{
  "n_layer": 14,
  "d_model": 160,
  "n_head": 5,
  "n_kv_head": 5,
  "head_dim": 32,
  "d_mlp": 1280,
  "vocab_size": 5901,
  "activation": "gelu",
  "norm": "layernorm",
  "norm_place": "pre",
  "norm_eps": 1e-06,
  "positions": "rope",
  "rope_base": 10000.0,
  "rope_fraction": 0.25,
  "qk_norm": false,
  "attn_scale": 0.177,
  "bias": "qkv",
  "tie_embeddings": true,
  "parallel_block": true,
  "extras": ["capped logits"],
  "init": "uniform",
  "init_std_qkv": 0.0333,
  "init_std_o": 0.0,
  "init_std_up": 0.0333,
  "init_std_down": 0.0,
  "optimizer": "muon_variant",
  "lr": 0.01,
  "beta1": 0.93,
  "weight_decay": 0.018,
  "lr_head": 0.00805,
  "grad_clip": 0.5,
  "warmup_steps": 200,
  "schedule": "wsd",
  "decay_fraction": 0.766,
  "decay_shape": "linear",
  "final_lr_fraction": 0.0,
  "batch_tokens": [8192, 16384, 24576],
  "seq_len": 1024,
  "doc_mask": false,
  "train_tokens": 136600000,
  "steps": 8558,
  "dataset": "wikipedia_en"
}
Each number is 128 + 24 x the weight over its row's rms, rounded and kept within 0 to 255. Layers, rows and columns count from 0. The size above them is the row's rms in percent of the matrix's.

# layer 11 MLP up, 1280x160, rms 0.276, rows 26-35, columns 0-159
size [118 109 102  91 103  93  92 106  99 102]
[[131 154 132 109 150 142 129 123  82 103 113 166 116 136 129  89 125 122 166 118 164 136 125 157 111 112 112 106 134 123 123  96 146 121 103 158 124 147 158  57 170 127 168  87  93 136 144 182 147 131 198 138 143 107 129 103 139 105 111 152 134 140 107 112 163 117 142  94 167 144 109 149 149 116  95  67 130 119 147 124 103 154  86 126 102 126 124 139 102 159 134 122 100 108 162 115 144 125 132 130 135  99 111 115  92 124 117 146 125 130 162  58 144 116 147 150 129 123  93 125 146 121 145 165 127 129 142 110 165 160 124 152 130 142 164 101 133 141 158 123 122 144 159 109 162 145 142 124 114 114 136 147 144 121  95  67 106 151 122 157]
 [120 146 164 164 165 152 129  86 139 205 125  91  97 130  83  82 168 164 134 140 126 162  75 142 122 135 128 167 110 111 112 121 132 126 167 140 113 134 134 149 120 114 136 107 117 120 142 117 137 130 110 139 147 160 161 138  94 116 156 109 129 123 109 138 115  96 142 110 113 124 136 111 110 141 122 138 171 126 126 167 143 118 136 119 114 146 116 111 146 142 166 140 113 141 124 126 108 149 125 154 161 167  97  73 156 103 102 133 151 161 153 147 125 139 102 105 115 147 163  92 113 118  79 148  93  90 134 137  91 149  95 151 150 111  96  98  90 123 164 144 138 104 106 101  87 120 123 144 135 122 156 155 138 131 141  98 156 118  80 159]
 [ 82 142 125 144 117 145 155  94 110 151 112 136 135  97 163 158 145 132 167  98  96 136 145  92 116  94 145  80 125 111 150 115 119 161 133 126 150 153  80 122 210 153 110 134 124 138 123  69 143 165 109 124 156 201 110 105 152 131 124 126 115 121 144 155 163 150 148 119 143 143 139 160 103 131 113 137 158 134 111 153 123 136 129 163 109 146 139 118  93 106 111 153 117 137 144 161 107 131 109 125 142  91 120 137 116  92 156 135 113 109 124  90 105  95 103 132 106  93 159 103 117  82 105  89 150 152 141 142 168 132  88 107 129 118 137 119 161 100 132 113 136 100 148 103 150 195 140 119 108 122 130 126 123 116 130 127 158 148 140 132]
 [146 129  67  85 127 130 167  81 119 114 134 122 137 103 115 140 100 122 140  96 112 127 139 143 146 132 122 145 122 147 127 133 131 100 106 134 132 139 136 112 171 111 118 155 171 114 103 175 123 135 126 103 123 107 138 120 126 162 151 107  99 117 135  93  95 148 146 103 160 137 144 131 108  89 119 133 173 124 146 135 105 139 130 138  91 128 136 192 135 169 183 121 165 121 141 101 141 120  62 143 111 129 169 148  91 135 111 135 100 120 118 146  95 171 189 142 136  90 185 124 147 123 128 118 121 136 139 136 115  99  98  81  80 147 149 114 133 144 110 126 158 114 110 126 127 139 139  99  76 135  88 155 136 151 153 132 154 131 109 131]
 [126 136 162 109  95 143 131 145 124 134 106 140 154 153 165 151  88 105 136 110  66 109 160  87 104 131 117 121 109 168 134 133 132 136 105 157 126 157 118 182 131 144  91 115 102 136 142 142  99 151 163 127 105 132 141 124 156 160 136 126  89 104 146 111 111 133 136 128 110 126  80 112 105 190 156 157 128 151 101 127  72  98 123  99 108 138 156 119 150 128 126 152 160 118 122 117 115 125  94 139 120 128 140 137  74 109  99 132 129 120 162 116 176 155 105 158 148 132 125 106 122 123  57 153 140 143 121 141 157 135 128 176 146 150 120 114 151 125 143 132 142 120 143 146  85 104  95 145 140  91 126 147 116 196  94 127 132 114 161 137]
 [120 118 132 150 119 103 152 113 143 121 139 146 114 106 122 148 146 159 169 119 116 131 146 126 147 141 114 135 118 102 139 115 101  89 139 120  53 142 123 138 131 133 127 122 232 120 125 123 132  97 128 146  86  95 167 138 106 144 127 127 109  80  99 179 149 116 116 117 146 141  88 108 124  92 149 132 109 112 106 126 146 135 100 134 122 134 112 123 116 125 102 127 110 102 107 116 144 125 141 125 104 140 166  99 113 115  57 144 122 142 132 116 105 174 133 125  82 158 165 125 137 133 141 165 126 112 138 140  96 118 133 107 109 169 156 140 117 149 157 101  92  99 139  93 110 133 173 114  69 125 101 149 102 160 105 110 134 159 100 127]
 [173 111 104 138 169  96 158 157  96 118 143 174  31 107  98 121 141 128 130 141 131 135 101 130 127 100 108 116 121 150 137 118 139 116 122  90 170 160 148 120 176 145  97 139 142 143 145 103 166 139 156 100 153 128 117 108 108 158 113 108 109 131 138 153 117 125 134 144 139 106 101 140 127 145  63  81 102 140 114 171 148 115 120 126 124 161 102 150 170 127 118 109 137 158 166 154 135 130 101 121 138 119 143  96 134 117 121 145 102 180 122 161 142 103 137 135 137 170  95 111 111 149 114 135 136 120 139 105  95 104 131 130 144 168 126 140 130 159 121 118  86  84 119 144 117 114  78 129 124 176 135 129 150 135 139  86 132 121 153 128]
 [111 117 160 143 100 115 145 131  50 135 159 135 130 125  81 112  92 147 135  93  93 100 129 144 150 128 135 119  94 125 147 123 119 151 115 145 127 154 107  80 122 102 129 108 137  95 177  87 130 176  93 129 128 143 114 151 119 117 107 167 152 101 118 145 175 126 127 132  98 152 168  92 136 127 145 140 131 141  95 160 112 140 135 117 129 150  94 138 106 129 160 118 145 156 165 105 168  98 145 109 110 103 110 140 164 138 165 144 130 100 127 140 103 129 118  97 139 122  99 143  80 131 148 131 129  91 125 156  99 149 166 174 123 116 132 164 136 168 156 118 130 148 140  88 134 125 172 134 108 118 151 118 112 137  99  87 103  83 101 131]
 [116 135  99 101 152 130 141 139 113 125 150 133 110 155 128 144 130 155 104 113 126 177 121  81  74 145 130 130 103 107  97 158 152  72 102 120 114 122 128 180 148  93 114 126 160 107 127 143 134 131 122 140 128  88 148 144 119 105 148 168  96 113  85 143 116 120 116 130 140 131 108 166 142 121 112 150 159 123 144 118 120 119 136 133 128  79 127 179 145 114  78 125 122 138 137 134 144  96 113 139 134 138 137  97 148 124 167  94 120 157 118 150  73  89 101 120 115  98 114 152 168 126 128 184 128 192 157 169  96 151 128 120 126  91 139 101 118  97 138  96 106 134 150 162 107 166 116 147 153 129  94 124  91 106 143 100 147 155 111 148]
 [163 105 128 125 122 135 101 100 156 111 129 160 168 121 118 136 135 135 127 132 138 119 145  83 104 160 124 114 154 106 152 132 142 103 103 140 112 141 110 126 165 114 130 106  87 133 146 130 125 101 126 101 151 137 100 148 123 140 125 168 124 113 133 113 160 145 145 187 128 130 135 150 169 124 102  78  87 110 140 125 164 111 110 102 151 156 111 130  80 177 150 121 127 122 184 143 144 106 143 164 104 101 157 145 150 152  98 124 120 136 107 109 150  90  90 120  86  89 131 138 169 152 113  95 102 130 142 136  62 121 153 148 129 139 124 153 147 184 131 164 151  85 126 131 116 142 131  95  72 113 124 172  98 107 139 151 118 124 145 131]]
# layer 11 MLP down (transposed), 1280x160, rms 0.106, rows 26-35, columns 0-159
size [136 106 106  93 109  96  92 104 101 101]
[[113 102 135 109 123 125 143 154 116 124 157 190 100 118 123 114 129 121 128 117  92 144 137 152 154 147  83 159 144 122 126 122  98  97 152 163 129 125 123  92 116 138 163 131 122  99 125 114 150 113 114 137 155 102 139 158 124 115  91 157 137 169 134 159 152 213 161 125 124 167 146 109 122 103 153 116 161 111 101 131 134 162 125 145 147  77 120 134  83 119 111  92  76 131 171  88 131 102 108 146 110 124 101  99 139 155 110  89 147 149  97 128 160 157 117 133  81 106  73 118 123 128 126 132 149 117 158 144 127 122 134 144 134 175 115 126 153 112 151 142 114 124 104 149 117 110 142 141 133 126 115 171 142  97  99  70 141 148 138 144]
 [140 121 142 108 113 163 108 142 114 157 103 121 124 142  85 132 103 175 150 133 157 163 126 127  97 112 118 131 117 149 142 115 112 121 150 131 145 132 114 135 166 105 146 113 151 115 114 107 155 161  87 116 152 135  96  98  91 185 130 116 142 140 157 138 117 165 167 113 134 136 168 107 128 146  71 103 137 134 104 121 159 190 112 133 144 145  87  92  98 122 137 141 112 153  89 134 167 139 105 151 127 139  95 138 148 148 121 162 126 115 104  96 106 151 132  87  88 129 142 132  84  91  79  95 121 189 132 124 149 155 155 114 133 103 104 119 124 112 100 117 182 102  81 116 132 149 129 117 131 138 127 124 106 132 136 139 157 128 145 171]
 [112 145  91 165 141 103  99 153 150  93 119 102 102 124 103 116 118 120  93 132 102 133 134 138  95 135 115 134 216 167 124 120 135 126  79 117 111 104 152 150 117 108 136 122 113 136 162 122 137  88 121 106  89 148 139 102 133 128 110 168 128 127 143 137 125 100 102 112 117 154 124  89 146 131 116 101 135 111 130 169 118 126 139 108 133 113 128 104 129 114 123 128 122 120  69 175 132 127 176 129 169 173 176 133 140 131 146 103 121 160 127 178 133  73 171 108  87 149 152 128 115 148 116 118 153 115 132 117 159 111 108 112 140 122 142 183 117 144 147 137 139 139 111 120 132 103 150 156 169 165 135 133 150 168  94 166 106 129  95 127]
 [127 143 142 185 144 128  86 130 125 147 135 129 160 144 119 149  96  62  61  87 107 120  99  74  99 111  93 129 120  85 133 142 119 151 118 122  87 149  91 109  92 117 143 132 157 144 152 137 151 132 114  96  82 118  91 100 117 122 149 168 145 165 144 143 162  94 127 103 106 129 134 155 126 113 135 124 111 139 158 163 142 120 116 130 152 164 139 154 153 116 147 146 116 151 151 140 103 115 138 118  84 100 102 131 124 141 124 135 143 121 123 114 173 137 103 168 120 171 117 126 140 133 131 158 131 145 131 124 112 124 162 162 117 150 139 131  93 163 139 117 137 137 137 175 131 121 117 162 124  81 127 179 131 124 118  82 119  89 154 154]
 [124 132 116 125 118 132 136 140 144 101 143 136 145 114 129 133 124 118 105 136  74 116 142 122 117 121 108 175 143 107 132  92 138 140 133 151 140 132 175  88  88 145 159 126 148 143 122 149 124 156 152 121 168 122 148 102 155 129 128 195 118 121 117 147  92 148  74 111 152 135 132 113 117 123 157 133 134 148 132 130 141  69 142  82 122 118 138 109 143 125 117 112 114  92 157  71 114 124 101 151 124 112 136 136  72 114 114 147  79 155 160 132 146 150 122 121 183 144 134 159  88 147 102 140 167 116 117 138 133 128 138 173 169 118 143 109 109 119 114 111 126 110 116 100 126 132 137 122 116  80 135 105 126 234 123 140 136 121 138  92]
 [108 118 121 122 155 130 113 153 116 122 133 107 124 113 114 134 125 112 121 126  99 129 115 133 121 124 133 108 131 113 113 124 123 129  92 104 164 112 110 150 144 140 125 169 255 123 112 133 133 134 103 145 149 132  94 103 139 122 142 142 127 144 159  80  89 118 143 106 107 114 158 121 149 142 120 112 126 136 131 135 108 111 151 100 142 122 116 113 131 143 126 137 158 128 121 119 123  98 144 112 160 121 102 136 129 117 140 140 163 130 123 110 136 127 133 123 137 124 124 152 147 148 106  99 158 148  89  82 162  84 125 135 146  93 124 124 128 140 129 164 156 138 131 140 113 125 147 176 164  73 143 107 164 107 143 118 104 107 139 129]
 [133 110 179 134 117 141 101  95 170  86 122 147 198 111 160 112 134 144 128  92 101 112 138 116 135 134 154 113 113 132 132 157 102 145 141 109 132 103 181 119 123 126 125 135 122 161 111 129 131 141 114  88 104  91 171 161 153 137 159 100 114 169 104 169 124 142  94  90 107 124 176 143 177 105 150 143 115 153 141 106 119 168 129 142 149 103 135 121  94 127 141 124 107 143 104  96 160 133 183 120 134 102 145 128 131 122  89 122 140 104  92  73 109 115 121  97 132 137 110 141 108  84 142 157 103 145  77 119 144 143 129  96 133 110 119 104 124 134 138 148 141 126 113 163 147 148 116 167 133  96  96 121 118 158 115 153 118 147 167 151]
 [118 139 135  71  94 148 156 153 105 131 117 127 125 156 128 133  76 113 124 118 173 137 122 126 139 116 144 120 103 145 136 104 116 148 145 154  99 135 110 166 145 105 188 122 131 113 163 161 116 110 134 123 100 106 120 118 123 108 164 123 116  92 111 109 128 142 139  99 100 128 137 136 119 126 140 125 146 132 156 116 107 141 119 153 159 146 127 134 112  70 157 117 148 128 158 114 105  74 162 107 163  95 131 151 149 120 118 106 118 129 201 115 139 182 122  65 158 128 121 134 114 135 121  97 133 143 141 122 168 132 102 153 118 123 121 113 127 177 105 132 150 158 123 150  94 123 129 143 100 110  92 148 125 178 144  97 162  55 100 137]
 [142 105 141 108 155 132 118 122 137 119 138 139 113 103  85 126 149 122 107 137 135 153  99 124 126 127 143 124 129 144 126 104  99 130  88 121 182 164 147 138 164 112 121 125 243 165 116 114 140  62  87 153 128  94 106 125 137 162 134 151 107 152 143 160 117 129 167 152 102 127 127 101 135 146 102 135 168  81 117 142  84 116 115 103  76 145 118 141 120 159 119 125 104 133 125 111 109 120 160 148 136 128 129 135 147 138 127 160 110 101 119 143 169 104 123  69 134 143 136 134 123 139 121 125 101 169 100 154 173 107  93 120 139  91 136 132 126 123 133 139 100 129 139 130 138 143 132 163 102 127 105 132  93  92 168 125 130 167 130 120]
 [107 145 140 108 149 127 128 166  84 105 140 178 102 104 115 142 155 128 136 145 117 178 130 101  75 141  98 136 134 158 157 129 150 111 137 112 146 121 126 147 128 114 116 138 105 114 109 132 134 100 166 135 121 145 125 168 147 115 128 159 148 163 108 144 133 165 154 137  68 133 193 115 143 108 118 133 139 170 133  93 142  97 113 120 131 115 101 105 117 136  89 106 176 117  94 135 105  98  97 139 106 142 150 106 139 134  63 141 172 123  81 128 145 164  69  99 136 123 153 125 162 127 109 146 158 125 108 104 123  93 118 147  98 158 137 107 150 109 146 105 163  87 132 128 145 108 136 111  88 119 130 134 139 120 150 169 143 149 130 132]]